Part of a small language model's weights: 14 layers.
Each number is 128 + 32 x the weight over its row's rms, rounded and kept within 0 to 255. Layers, rows and columns count from 0. The size above them is the row's rms in percent of the matrix's.

# layer 5 MLP down (transposed), 768x192, rms 0.12, rows 656-680, columns 64-127
size [105  99 105 107 103 101 102  90  99  90 103  99  98 100 109 104 102  92  90  90  92  94  90 102 106]
[[133  83 134 144 158 176 128  97 135 201 163 160  46 117 132 128 137 161 120 157 141 103 127 146 124  89  84 122 148 114  97 126 166 123 125  95 139 141 110 117 111 122  77 152 146 134 180 102 113 132 113  93 151  93 110  74 125 172 145 148 137 103 143 138]
 [158 151 128 106  80 100 148 110 121 203 123 100 105 102 134 108 108 112 154 157 150 119 133 151 112 106 129  67  82 129 112 155 148 171 144 134 188 167 130 177 134 109 131 115 108 116  90 155 151 169 134  99  89 165 106 100 149  98 144  75  76  61 142 138]
 [189 118 104 128  98 130  89 131  77 105 138  51 134  77 124  50 144 131 146 137 103 153 134 132 105 133 105 150 226  70 122 210 151 184 129 158 134 175  86  44 129 114 174  99 104 124 116 158  92 129 160 144 142  92 106 123 116 158 166 155 138 124 134 153]
 [181 124 182 110  79 122 113 118 167 114 152 105  85  97 190 108  99 141  92 111 152 126 151 140  92  93 108 155 106  53 109 171 175  84 139 174  92  69 140 139 149  85  83 122 150 147 102 143 150 147 137 150 119 147 140 122 194 146  80 154 163 109 126 135]
 [154 151 142 172 118  87 101  95 144 135 105 144 170 132 105  74  93 130 114 141 167 128 107 148 104 128  84 106 104 112  81 171 157 110  51 167 175 112 187  97 127 193 143 154 191 119  70 132 116 195 167 137 136 100 122  71 117 100 121 132 113 155 121 186]
 [191 125 120 109 146 177 139  86 138 152 127 118 118 131  94  92 163  97  93 150  96 142 118 107 137  89 109 159  72 177 122 136 154 164 114  87 152  76  99 153  98 188 122  75 139 138 148 167 128  39 136 157 119 117 102 125 139  92 105 161 163 148 112 143]
 [180 125  66 147 168 102 139 112 160 106 152 104 175 120 175 159 131 146 163 111  88  97 138  98 140 120 138 170 124  71 152 116 115 126 216 129 136 134 126 128 109 133  36  97 152 118 128 151 137 118 153 125 127  86  96  83 140 146  64 141 152 123 100  86]
 [165 157 114 147 169 115 124  79 141 121 125 159  91 118 167 115  72 131  42 140 147 119  76 163  87 113 219 173 137  95 169 137 121 216 165 125 142 141 157 120  97 152 134 153  64  97  97  87 160  97  87 116 186 111  59 134 111 133  91  77  88 122 174 202]
 [150 144 127 141 149 111 133 102 145 110 138 179 157  74 115 161 134 141 128 132 121 130 129  94  88  63 130 130 189 110 133 159 145 106 110 111 124 166  87 168 185 127 110  65  97 170  90 149 145 150 100 125 186 168 142  74  90 186 114 115 142 110 120 190]
 [147 148 100 162 117 117 130 145 153 171 182 153 113  98 114 148  79  96  97 159 133 180 185 159 112  94 146 104 174 114 131 126 103 165 160 180 142  76 117 101 129  75 134 139  67 203  87 110 188 167 135 106 131 136  83 173 188 164 150 129 106 123 135 164]
 [ 96 183  74 173  99 133 140  84 141 151  71 171 183 170 156  99 130  99 147 154 128 105 119 120  97 179 133 145 170 104 121 144 109 159 124 161  66 212 141 121 178 159  89  89 102  70  62 133 127 128  81 138  90  80 133 105 170  81 149 115 146 136 153 131]
 [221 123  89 161 100 119 112  95 149 118 157 117 150 106 118 120 123 134 104  79 168  89 197 215 102 140 115  65 144 132 162 104 183 147  71 136 148 171 154 153 104 186 128 120 137 128 150 123 103 154 120 122 108 146 127  81 103 147  93 115 104 165 173  69]
 [168  22 118 159 154  99 121 133 142 179 137 128  94 121 134 113 174  95 120 162 142 133  96  73  88 127 108 113 125  87 157 168 121 111 122 103 168 143 113 128 126 131 131 114  86  55 125 119 123  61 130  98 143 127 142 103 121 121 115 103 146 130  82  69]
 [100 163 115 129 134 132 162 116 185 154 130 148 170  76 141 146 135 100  84 127 141 116 164 171 101 132 156 166 189  83 105 100 131 144  91 153 118  43 171  87 129 106  98 123 102 125 166 117 132 132 126 122  81 134 139 120  65  87  99 102 186 109 123 138]
 [168 137 110  54 131  87 139 135 131 106 172 132  94 150  92 189 141 117 186  89 152  98 164  38  96 120 171 159 125 165  92 154  95  83 117 157 168 131 141 117 118 136 170 108 127 128  97 178 115 146 174 121 184 122 163 123 133 112 107  97 101 129 112 165]
 [123  87 132  91 100 148 124 135 154 129 191 152 131 122 130 131  76  78 136 130 157 118 118 133 131 121 129 136 150 121 113 141 179 119  65 134 152 130  71 133 162 117 162 142  95 158 109 104 150 129 107 195  96  92 154 152 137 109 110 141 126 141 106 117]
 [ 76  96 105 118 167 140 121 182 117 114 164 150 114 137 144 136  62 149 111 164  72  96 102 116 124 166 152 154 122 121 114 160 150 164 124 131 156 132  93 114 144 122 151 115 155 101 143  85 138  91 125 150 115 127 117 129 188 174 138 159 153 125 153 160]
 [146  90 165 100 142 105 143 133 149  67 136 108 137  60 141 172 208 117 129 157  90 160 150 109  78  59 116 130 128 142 152  93 112 124 123 157 157 158 110 131 163 170 162  71 106 125 103 101 151 105 139 193 129 125  67 121 175 135 173 108 179 172 127  70]
 [114 154 101 167 122 152 125 112 133 134  95  97  85 121 146 135 151 159 189 177 168 112 151  86 101 122 143 174 106 179 140 128 151  93 164 180 138 177 107 137 100 122  99 146 154 144 115 183  83 132 219 180 184 107 150 120 163 120  98 154 118 135 114  82]
 [197 128 158 117 103 136 138 185  53 127 113  76 100 117  96 129 128  64 111 104 185 137  70 175 141 165 113 155 117  92  89 100 116 144  94 127 140 160 130 168 139 143 158  26 111 140 146 141 138 150 100  75 148 138 180 154  72 138 105 102 121 116 138 112]
 [159 136 114 132 115 118 128 107 169  82 137 127 124 143 118  97  78 144  95  51  79 169 146 127 142 157 122  94 121 164 139  94  38 112 125 165 126  89 137 137 145 143 147 124 156 132  81  92 100 111 185 148 121 110 158 111  30 132 120 167 120 178 101 153]
 [149 136  44 189 141 103  84 123  87 190  97 106  65  98  98 187 110 138 100 193 112 126 176 127 145 132 174  69 141 101 103 127 141 222 138 112 126 105 131 133 124 125 129  95 177 119 178 159 103 150 140  98 126 145 109 162  99 166 139  99  72 206  82 119]
 [133 116 151 122 147 153 142 136 172 161  58  95 124  99 104 102 131  72  94 197 189  88 111 149 112 176 163 128 170 113 134 164 143 124 122  74 114 145 145 114 132  95 143 130 109 101  90 186 151 144 100  79 123 130  89  99  77 110 145 177 123 151 120 106]
 [ 68 158  82 191  90 147 152 159  77 143 137 167 125 118 189 141 146  93 156  65 128 124 190 132 149 150  68 171 179  80 131 174 116 100 130 143 107  95  93 143 144 142 114 132 135  64  62 210 163 114  89 127 123 112 132 160 124 133 146 206 110 135 111 190]
 [140 105 151 112 146 152 103  99  82 143 165  82 131 151 153 129  86  92 155 149 175  88 121 106  65 162  68 143 129 181 105 136 121 135 152  97 109 165 133 133  99 104 159 138 123  97  76 130 103  95 145 129 155 110  81 144  98 128 151 108 120 123 170  84]]
# layer 5 MLP up, 768x192, rms 0.116, rows 657-680, columns 64-127
size [ 96  98 107  97 102  96  94 104  92  93  97 108 102 101 105  91 107  98  93  92  92  90  95 102]
[[126 176 107 112 150 112  76  92 166  80 157 181 162 171 109 136  57 116 150 196 144 168  64 114 130  94  93 148  91 101  83 166 130 150 149 167  90 104 112 101  93 117 157 128 117 105 112 101 152  75 140 142 109 168  92  77 123  86 143  87  90 107 114 112]
 [127 171  91 150 171 100 125 106 129 123  96 112 138  81 184 154 130 146 129  50  61  96 170 156  84 186  91 123 139 166 112 169 183 143 122 103 136 168 152 128 108  88 152 183 152 110 115 133 126 154  97 124  52 146 116 116  59 144 113 135 152 129 144 157]
 [ 71 158 111  73 135  97 130 150  96 164 113  81  91 163 114 105  92 134 178 140 130 111  93 115 105 133 158  78 126 197 130 134 147 117 204 111 132 139 139 180 123  99 108 127 150 139 141 150 150 124 150 162  99 136 143  98 142 130 139 107 115  39 148  99]
 [101 156  89 104 166 136 174  81 127 123 166 115 185 171 142 145 154 169 156 171 127 137 112 152 125 112 158 173  70 151 156 113 175 153 110 116 160 123  89  94 131 147 171  81 135 102 116  95 147 122 143 123 127 123 104 152 171 143 162 138 170  89 133 133]
 [150 129 123 108 211 192 134 152 171  53 136 104  42 154 175 164 109 103 117 118 110 164 135 161 195 129 133 131  92 123  77  95 118  72 165 101  76 128 129 137 101 104 128 160 178 138 100 130  79 171 101 168 145 117 133 158 146 163 134 181 182 164 149 130]
 [136 163 129 141 125 109 102 181 115 127  66 145 106  59 139  60  90 118 181 136 124 118 164 158  92  67  88  97  94 164 118 147  83 131 178 147  87 140 147 163  74 128 169 160  64 167 147 129 141 109 126 141 143 125  99 119 161 106  95 155 133 135 103 110]
 [159 100  87 136 100 148  85  47 130 122 158 156 143 123  71 139  98 124 214 133 106 119 112 116 130 166  93 133  87 106 115 123 103 104 143  66  84 107 139 102 124 109  84 163 122 159  89 145 114 154 118  81 173 138  97  95 174 108 114 131 176  87 114 132]
 [130 152 201 156 131 131 143 151 112 140 119 114 126 139 128 108 137 134 141 100 132 148  94 159 114  96  38 198 131 119 139 154 108 100 136 185 112  40  92  89 155 149 152 170 122  78 155 126  88 141 125 131  98 131 137 158  84 168 135 105 142 103 153 137]
 [174 138 162 148 163 133  98 108 190 113  95 176 135 151 142 118 114  76 129 123 150  87 142 102 110 106  60 138  89 129 123 109 123  33 122 117 132 170 140 131 141  78 164 133 113  85 142 156 134 111 109 155 135 144 148 180 135  95 108 110 145 118 169 103]
 [147 133 163  92 171 220  71 106 156 165  99 128 151 100 152 139 141 181 119  90 138 135 122 148  96  98 133 120  75 140 182  76 160 131 138 148 101 158 151 125 115  80 153 102 129 147  44 158 107 157 103 131  51  53  83 139 116 142 123 121 118 109 159 127]
 [176 144 119 181 106  77 108 109 190 112 158 183 110 129 122  98 107  74 112  88 109  82  51 128  99 151 127 117 134 161 114 124 119  84 110 107  99 143  70 164 139 114 146 144 149 138 183 125 143 108 187 144 118 100  91 176 160 153 185 109 134 143 151  85]
 [128 115  89 158 151 114 112 144 159 151  95 118 116 126 108 115 146 125 148  52  79 112  62  93 149 146 147 172 147  91 110 174  96 161 101 170 186 103 116  95 107  85 130 172  87  70  85 134 162  65 146 141 122 122 144 142 150 122 188 151 116 127 141 124]
 [ 69  92 150 109 155 145 126 112  97 117 125 189 146  85 149 118  94 141 132 149 119 167 148  72 113 156 160 176 157 147  89 114  96 133 126 184  33 143 137 117 108 107 156 175  69 168 159 102 183 118 156 132  87 151 138  67  90 112 143 168 142 194 159 172]
 [159 142  87 125 182  96 147 151  92 125 124 135 120 189  83  85 201  95 111 128 177 127 159 127 183 145  91 134  99 162 157 116 149 110 109 138  84 163 162 109 140 115 112 136  99 158 160 112 101 151 192 170 177  97 133 124  79 106 193 125 135  48 120 163]
 [101 161 150 155 119  67 105 146 155 156 139  43 115 157 106 114 125 165 137 132  95  98 138 113  43 202 162 120  97 143 124 130 150 153 163 133  87 119 125 104  69 190  90 161 105 107 179 131 187 140 187 141 133  91 116 114 159 152 134 152 163 160  97 101]
 [136 174 111 137 123  96 123 104  65 100 145 134 117 124 178 115 192 137 128 181 149 110 122 109  94 185 152 156 111  98 170 133 112 177 168  93  95 105  94 128 106  64 158 123  85 128  98 151 152 131 119 151  94 131  72 105 169 121 106 114 113  95 120 113]
 [ 83 133 183 143 154  99 162 114 152 140 139 129 140  73 131  66  94 143  94 136 106 144 123  90 136  87 182 177 110 168  90 135 134 156 137 113 104 108 122 103  96  89 126 141 101 132 133 124  99 102 110  72 123 128 141 146 125 134 169 118 200 141 124 128]
 [168 119 133 107 124 164  64  96 113 143 111  74 196 164 110 130 163 117  94 170  79 115 163 169  73 147 141 149 136  87 121 136 126 173 110  78  96 218 133 172 149 104 167 129 138 123 104  84 138 138 163 120 194  95 123 152 146 140 223 141 156 116 110 180]
 [144 120 139 152 127 114 101 105 155 128 150 215 149 177 117 162 112 146 127 153 114 144 173 164 139 125 119 182  69 123  92 114 116 186 121 126 151 166 163 125 144 130 188 100 121 126  94 179  76 103 118 144 172  67  87 122  73 141 100 145 167 161 121 200]
 [142 100 135 120 152 123 117 118  49  73 113  79 193 164 100 140 162 126  88 122 107 149 117 144 118 122 160 140 129 173 148 102 152 169  55 182 107 129 148 143 149 109 154 126 169 166 177 207  50 101 156  87 158 128 129 163 132 152 175 124 104  99 154 130]
 [118 159 145 113  94 131 106 118 110 136 126 123 165 148 106 114 192 107 162 107 155 129 100 122 133 120 106 143 156 177 164 157 136  73 122 136 116 146 147 134  65 140 134 123 153 131 124 159 135 143 153 160 156 116  76 193 107 148 166 217 175  86 164  65]
 [130 112 114 130 151 122  91  91  97 132 172  50 108 178 146 140 159 141  79  51  53 100  74 143 157 126 172 120 146 167 121 173 135 202 137  82 118 125 137 120 134 103  92 102 114 133 120 153 139 127  94  76 190 135 208 150 118 129 144 107 159 122 122 103]
 [ 95 114 126 156 155  67  97 123 138  83 119 156 144 137 181  85 101 122 124 130 187 147 120 141 104 110 118 145  94 137 193 121 113  73 143 116 144 106 113 122 211 114 104 124 159 126  86  79 226  89 101 109 123 181 118 145 137  73 113  91 196 134 133 119]
 [139 171  97 170  97  87 143 125 100 162 140  72 126  76  58 167 126 116 106  62 115 161 111 152  69 161 156  88 107 129 134 168 157 130 154 106 152 162 139 163 165 174  83 139 122 154 162 127 176 116  90 130 170 125 122  85 181 151  87 137 104 164 156 141]]